Each number is 50 + 12 x the weight over its row's rms, rounded and kept within 0 to 99. Layers, rows and columns count from 0. The size before them is the row's rms in percent of the matrix's.

# layer 6 attention query, 256x256, rms 0.126, rows 104-116, columns 0-127
147:50 61 47 38 66 60 51 62 67 60 52 56 44 65 60 57 51 69 58 39 36 56 55 48 39 54 50 41 36 53 27 57 49 58 28 54 70 35 43 35 62 44 48 63 53 51 52 59 56 38 30 47 36 36 45 58 63 68 26 38 47 50 33 49 40 39 76 37 57 59 48 51 53 63 52 41 58 62 54 42 52 64 57 47 49 43 55 41 69 48 32 44 47 67 50 60 35 34 34 52 40 71 58 60 46 51 42 54 36 50 66 62 45 53 38 53 49 49 39 60 48 50 76 48 34 53 21 54
087:46 50 35 55 51 47 37 51 40 19 64 43 62 41 40 28 41 66 46 50 47 36 22 60 40 63 54 61 58 56 57 49 72 57 51 60 34 61 49 49 39 59 53 59 50 57 29 62 41 40 48 89 41 54 55 46 38 44 76 50 68 49 55 64 49 42 29 52 54 53 41 64 37 38 80 64 28 53 57 56 42 46 39 53 55 51 51 52 61 49 62 45 62 73 44 25 49 37 58 39 27 44 43 52 61 55 58 61 48 31 38 57 67 57 54 70 47 60 58 43 43 50 38 52 65 38 71 59
142:44 44 48 40 52 42 63 32 42 49 57 43 78 76 42 50 28 40 41 44 45 41 54 64 51 62 37 46 42 59 49 41 34 46 31 55 54 56 44 35 69 49 36 34 32 58 62 63 51 51 56 43 49 32 47 50 63 69 47 12 38 50 33 40 74 49 39 43 53 44 46 50 51 73 51 42 81 55 49 36 47 62 71 73 75 79 50 41 55 53 48 43 34 46 40 65 33 44 14 29 53 58 47 48 43 51 66 45 52 60 56 60 56 30 53 60 74 63 50 45 57 49 60 67 59 44 32 34
130:41 43 55 56 45 46 52 54 47 58 54 47 43 29 57 48 56 38 74 34 70 35 42 65 50 50 70 51 37 36 66 35 45 40 77 56 33 54 57 54 56 53 57 45 36 50 62 31 58 65 47 76 39 63 70 37 48 47 50 50 53 27 80 61 39 51 63 57 55 53 60 56 67 52 48 61 40 54 58 47 54 30 63 27 31 51 65 42 62 47 52 48 62 43 49 47 56 49 60 47 60 32 65 52 53 58 48 43 51 55 36 44 46 49 52 31 55 42 65 05 57 53 27 34 63 47 41 79
090:42 44 66 42 45 48 43 59 76 53 56 38 48 52 51 37 48 67 47 21 42 39 51 61 39 42 59 54 42 38 53 41 49 65 35 43 39 38 39 50 50 55 44 36 32 32 59 44 38 47 37 56 70 45 43 66 39 46 66 64 59 48 75 55 33 34 81 72 66 25 41 49 61 70 43 37 47 51 47 73 42 45 51 40 54 43 62 53 43 45 60 59 55 61 43 52 25 66 56 52 44 46 59 40 39 54 50 55 63 57 43 48 43 37 42 37 57 53 38 57 43 51 44 51 49 24 44 34
099:51 45 35 52 35 63 31 54 35 43 46 43 54 39 61 52 56 57 48 46 67 37 37 39 47 49 79 50 52 51 37 49 47 49 40 61 56 49 55 44 45 49 56 54 36 40 43 70 55 50 38 44 79 66 48 56 37 58 48 38 59 45 57 68 49 70 47 81 46 51 60 59 58 71 31 63 64 74 38 61 47 60 81 59 24 44 32 47 28 43 61 52 61 52 56 75 39 58 44 52 33 66 49 42 42 33 52 62 45 48 40 44 33 65 30 55 43 51 43 45 20 42 53 44 41 41 22 37
164:51 45 53 44 55 51 45 67 43 57 67 52 53 30 62 53 55 47 77 57 50 40 59 60 60 46 55 44 54 59 46 61 54 38 71 38 52 48 59 42 63 50 47 45 48 38 42 42 75 51 63 63 34 55 59 52 45 55 54 44 45 17 67 43 39 40 61 25 59 65 38 39 75 36 50 51 34 51 48 41 54 28 47 45 56 40 40 66 79 53 34 51 52 35 42 51 52 22 61 65 60 43 52 56 69 67 40 44 44 53 41 61 47 46 51 46 36 32 56 28 61 42 43 47 51 62 35 73
163:72 63 62 09 57 38 54 62 46 71 36 36 27 55 49 54 50 44 44 65 44 67 55 49 44 33 56 42 39 47 23 44 37 60 46 50 60 60 50 74 38 27 61 55 59 77 73 55 44 55 73 52 43 59 47 56 64 65 28 52 53 48 66 47 35 45 70 80 66 57 44 37 36 40 41 61 41 39 50 41 55 62 34 41 58 52 44 39 62 59 45 47 84 45 56 40 43 55 41 70 47 72 68 41 58 72 46 73 42 56 58 35 32 60 45 36 68 54 54 68 35 68 61 39 42 47 37 64
165:55 71 53 29 59 53 58 40 61 63 35 37 37 70 43 49 38 45 30 50 38 62 55 43 37 48 37 48 41 44 34 41 43 68 29 58 65 52 41 46 53 33 45 51 54 80 59 62 25 45 57 39 42 45 36 51 61 68 30 51 42 72 47 41 49 52 63 58 56 56 46 50 28 48 47 49 55 51 59 43 40 76 51 50 53 56 49 23 38 61 58 45 67 62 54 44 36 53 37 48 41 64 54 61 43 68 61 57 42 61 58 56 42 65 51 51 74 66 51 79 30 71 71 53 43 55 43 39
152:48 42 56 58 30 53 52 48 41 38 56 51 39 40 50 44 39 32 49 52 61 34 43 43 55 41 66 58 69 48 57 45 44 42 71 44 38 67 56 62 30 47 61 32 54 39 46 33 46 63 70 57 61 65 57 36 40 33 62 68 59 50 66 58 54 64 37 84 33 41 62 49 54 36 52 62 42 47 50 50 54 41 50 44 42 51 46 70 42 44 54 66 44 25 53 29 62 67 66 57 38 34 42 47 45 46 58 60 69 55 52 35 55 49 57 43 38 44 65 40 31 51 31 44 64 39 71 51
103:46 43 58 78 42 42 39 43 28 49 59 88 45 34 81 48 41 64 49 63 30 56 50 22 40 34 66 59 49 64 43 54 47 52 56 39 30 60 66 33 34 38 61 41 54 32 48 29 56 51 26 35 54 47 56 73 53 38 53 43 22 46 33 49 44 54 54 51 49 67 34 67 49 63 58 44 43 63 50 42 53 63 38 63 32 54 41 66 58 59 43 43 12 39 50 64 58 59 70 58 71 36 45 74 50 47 50 52 56 57 39 49 37 44 64 53 61 66 54 50 55 36 50 54 62 46 56 44
102:55 43 44 53 58 46 34 66 53 47 59 48 53 40 53 51 85 45 50 60 54 48 72 37 50 34 41 15 55 46 37 57 70 50 43 70 50 34 56 34 54 56 23 53 45 35 47 50 53 46 28 47 47 60 57 52 50 37 52 71 52 38 56 47 61 49 49 49 67 59 54 40 53 41 58 61 59 52 34 70 35 60 62 45 28 57 35 61 66 43 29 47 39 50 53 71 62 57 53 47 41 54 40 63 35 53 69 39 38 42 62 67 61 72 48 70 38 27 50 40 51 33 73 47 43 71 50 54
154:47 34 48 69 45 43 47 60 42 46 59 66 58 30 51 51 61 56 69 56 61 45 50 58 61 48 61 54 60 54 60 55 57 32 69 45 37 49 55 64 41 70 55 49 50 21 39 40 77 53 49 63 54 50 61 52 39 30 64 50 58 32 52 61 52 49 35 45 42 50 52 50 68 54 55 57 35 39 36 66 61 25 39 39 42 45 55 77 64 47 48 57 40 44 47 45 70 51 63 58 67 29 50 41 52 43 47 45 63 38 28 41 53 42 53 48 32 38 55 24 61 41 28 44 54 49 62 62
# layer 6 attention key, 256x256, rms 0.116, rows 104-116, columns 0-127
142:52 70 45 41 30 54 64 40 62 42 26 75 18 53 45 49 33 50 45 52 44 48 28 47 47 57 44 50 42 43 57 50 54 47 41 59 28 42 34 20 72 48 53 56 49 57 69 51 43 40 40 40 44 55 41 51 69 54 33 76 56 32 43 32 37 51 38 40 55 29 52 37 41 57 42 49 49 61 72 48 63 52 61 56 50 47 66 47 42 34 25 30 66 54 47 63 46 58 83 48 55 83 47 42 43 61 33 73 34 50 36 38 55 70 62 40 40 69 74 66 51 51 59 59 53 56 54 39
088:41 33 46 58 60 71 71 48 50 53 43 45 52 18 46 56 57 51 66 52 66 36 44 48 52 40 54 58 45 57 57 45 49 45 61 50 42 59 47 35 47 57 45 42 53 64 42 43 66 64 52 76 31 49 60 38 40 45 36 56 43 23 76 58 43 55 49 31 63 48 45 37 59 56 39 48 43 54 44 53 37 57 64 27 24 34 49 30 51 46 40 60 60 48 61 41 43 32 49 38 50 32 65 45 55 54 42 53 37 57 44 57 56 46 61 57 34 46 54 28 61 49 51 28 48 49 70 96
123:50 59 49 30 46 66 61 39 60 64 40 49 45 58 31 53 51 65 48 42 53 46 54 70 36 51 59 43 28 45 43 45 54 68 30 45 53 31 46 45 69 64 60 63 44 70 62 49 60 47 48 33 44 38 55 59 61 50 23 47 31 43 36 57 29 56 53 46 63 33 63 57 50 65 50 28 53 38 42 53 57 71 53 53 59 39 70 43 59 50 47 39 44 75 41 62 37 33 44 39 39 79 69 49 23 50 49 62 42 54 37 55 32 55 60 50 64 60 56 64 46 38 79 65 51 63 37 43
079:54 50 58 45 66 41 41 55 27 45 41 30 48 40 56 37 52 36 47 34 48 51 49 44 39 24 39 57 65 55 46 62 51 31 52 42 53 53 54 63 38 50 42 38 59 32 37 55 34 64 56 49 54 60 50 46 41 37 63 44 60 52 69 51 52 52 58 59 46 74 44 54 58 52 60 67 74 60 38 53 41 43 50 46 35 49 38 71 45 42 64 79 51 62 52 33 70 53 51 56 69 29 44 56 75 45 53 23 54 52 73 44 45 31 34 36 34 38 34 47 63 45 44 42 46 38 53 67
094:45 38 38 57 51 51 67 38 60 39 48 54 48 46 47 71 58 55 50 58 56 49 44 20 63 37 64 46 43 45 67 55 37 60 57 58 34 62 59 41 65 55 58 49 59 41 70 50 64 42 47 45 61 44 44 49 48 42 70 34 73 49 55 81 60 58 29 48 62 43 71 63 53 59 53 50 59 60 56 53 40 49 60 56 59 39 73 66 47 67 55 31 21 18 56 56 73 44 60 32 50 47 66 22 47 34 30 40 51 55 20 67 48 54 46 44 43 65 59 45 56 32 36 55 65 42 67 30
089:62 51 33 61 71 75 47 55 74 53 71 43 26 56 48 51 49 33 35 69 57 41 38 44 54 57 53 59 54 46 89 32 51 46 52 59 54 54 52 48 60 56 48 57 53 47 57 51 43 63 52 53 70 53 29 54 43 67 66 42 60 73 63 50 70 61 50 56 45 56 55 39 54 44 66 67 55 54 25 80 56 60 64 44 30 36 60 79 36 64 42 51 35 49 50 68 53 65 70 43 54 68 65 52 64 48 50 32 54 50 42 48 51 36 62 71 22 59 63 58 25 56 49 51 65 53 34 28
111:63 39 64 29 64 50 53 41 54 35 41 59 47 70 44 28 48 62 45 52 20 60 71 49 47 46 32 39 46 54 26 38 61 37 55 43 57 48 44 67 47 50 49 44 60 43 40 51 64 57 54 60 38 54 60 47 62 49 42 73 59 45 52 41 44 47 40 41 51 46 65 48 48 61 48 39 35 37 43 37 85 47 53 44 65 70 44 45 69 56 39 53 77 63 32 35 38 52 44 54 66 68 35 58 42 50 48 67 49 51 54 49 46 48 47 45 58 59 44 60 56 40 61 46 13 70 35 69
115:54 46 59 49 63 54 45 38 48 57 60 56 30 65 56 36 36 61 48 48 41 52 09 44 62 83 43 39 50 28 46 51 63 54 43 62 51 41 33 35 66 45 44 49 49 50 58 43 48 45 56 42 39 51 62 75 82 51 51 47 32 49 37 78 57 49 58 37 40 39 55 39 63 57 49 31 67 34 65 45 56 51 31 76 57 56 45 63 53 40 37 55 43 54 21 55 27 52 49 49 54 65 47 59 41 54 48 52 48 53 34 43 62 42 53 62 40 55 55 53 37 58 58 61 48 59 80 40
111:31 36 48 38 59 43 66 74 70 57 45 65 34 64 69 58 57 36 55 38 43 60 48 39 42 66 37 36 43 46 74 32 52 57 45 60 61 17 46 49 52 44 50 50 56 53 52 67 46 58 54 44 52 46 55 44 53 66 50 57 57 60 35 53 34 47 54 37 50 35 59 38 47 42 59 61 37 44 45 43 52 63 65 51 59 51 34 23 50 44 62 35 46 27 45 63 41 54 47 53 51 71 69 45 33 47 34 71 57 51 38 49 47 58 44 62 65 70 61 78 40 64 65 55 37 42 34 38
155:49 45 45 75 53 36 54 57 40 62 65 44 43 50 60 62 49 47 48 72 64 56 40 33 60 28 62 41 48 46 71 66 52 52 76 39 50 61 50 64 52 61 59 53 61 53 49 45 53 41 39 53 64 54 57 42 34 32 71 38 46 52 58 66 61 57 38 59 41 61 39 50 42 53 39 59 57 55 45 64 43 39 49 45 42 50 57 70 35 54 44 47 43 24 45 42 62 49 34 55 52 22 49 39 74 32 53 19 61 42 49 52 61 63 39 59 65 44 52 29 35 48 24 49 55 52 61 50
118:62 66 44 70 41 52 56 46 48 77 37 80 44 55 34 51 65 54 49 36 48 59 40 74 50 41 51 63 51 45 53 31 51 63 76 54 69 46 48 50 49 50 47 69 41 58 61 60 43 42 54 26 42 39 34 62 48 61 52 48 80 42 49 33 43 51 25 47 68 57 45 30 24 41 32 60 60 58 67 53 50 43 55 41 42 34 63 56 54 67 49 42 80 57 57 69 71 50 61 33 42 80 68 31 37 60 32 47 23 65 38 52 41 46 56 40 65 65 58 56 57 62 41 47 44 45 49 42
105:64 72 49 48 47 48 63 51 46 44 71 51 36 43 27 36 64 45 42 52 43 53 29 35 60 56 41 39 52 65 51 42 48 59 51 26 68 48 64 35 56 54 55 67 44 58 54 65 56 61 36 62 53 43 47 52 46 52 31 44 50 61 49 08 50 71 40 57 47 40 53 23 67 58 86 59 26 24 25 42 50 49 55 33 53 51 57 39 61 47 60 52 38 64 40 62 43 51 43 52 68 68 51 46 48 51 53 45 35 39 46 71 56 41 61 33 40 71 55 50 40 33 63 53 16 74 50 50
122:41 40 67 38 82 57 54 50 58 42 50 62 61 55 31 43 52 44 61 35 39 48 64 56 48 77 26 57 51 56 13 36 60 55 58 63 53 42 52 67 45 54 32 59 51 39 35 57 61 65 75 56 41 28 62 39 40 65 54 46 76 41 45 36 51 33 44 33 63 60 64 53 49 35 42 43 45 39 56 32 42 52 57 62 68 45 09 36 67 57 44 50 61 58 70 42 46 45 53 37 46 54 52 57 41 58 51 81 38 52 53 54 34 45 45 43 48 42 35 53 61 56 53 37 28 51 29 53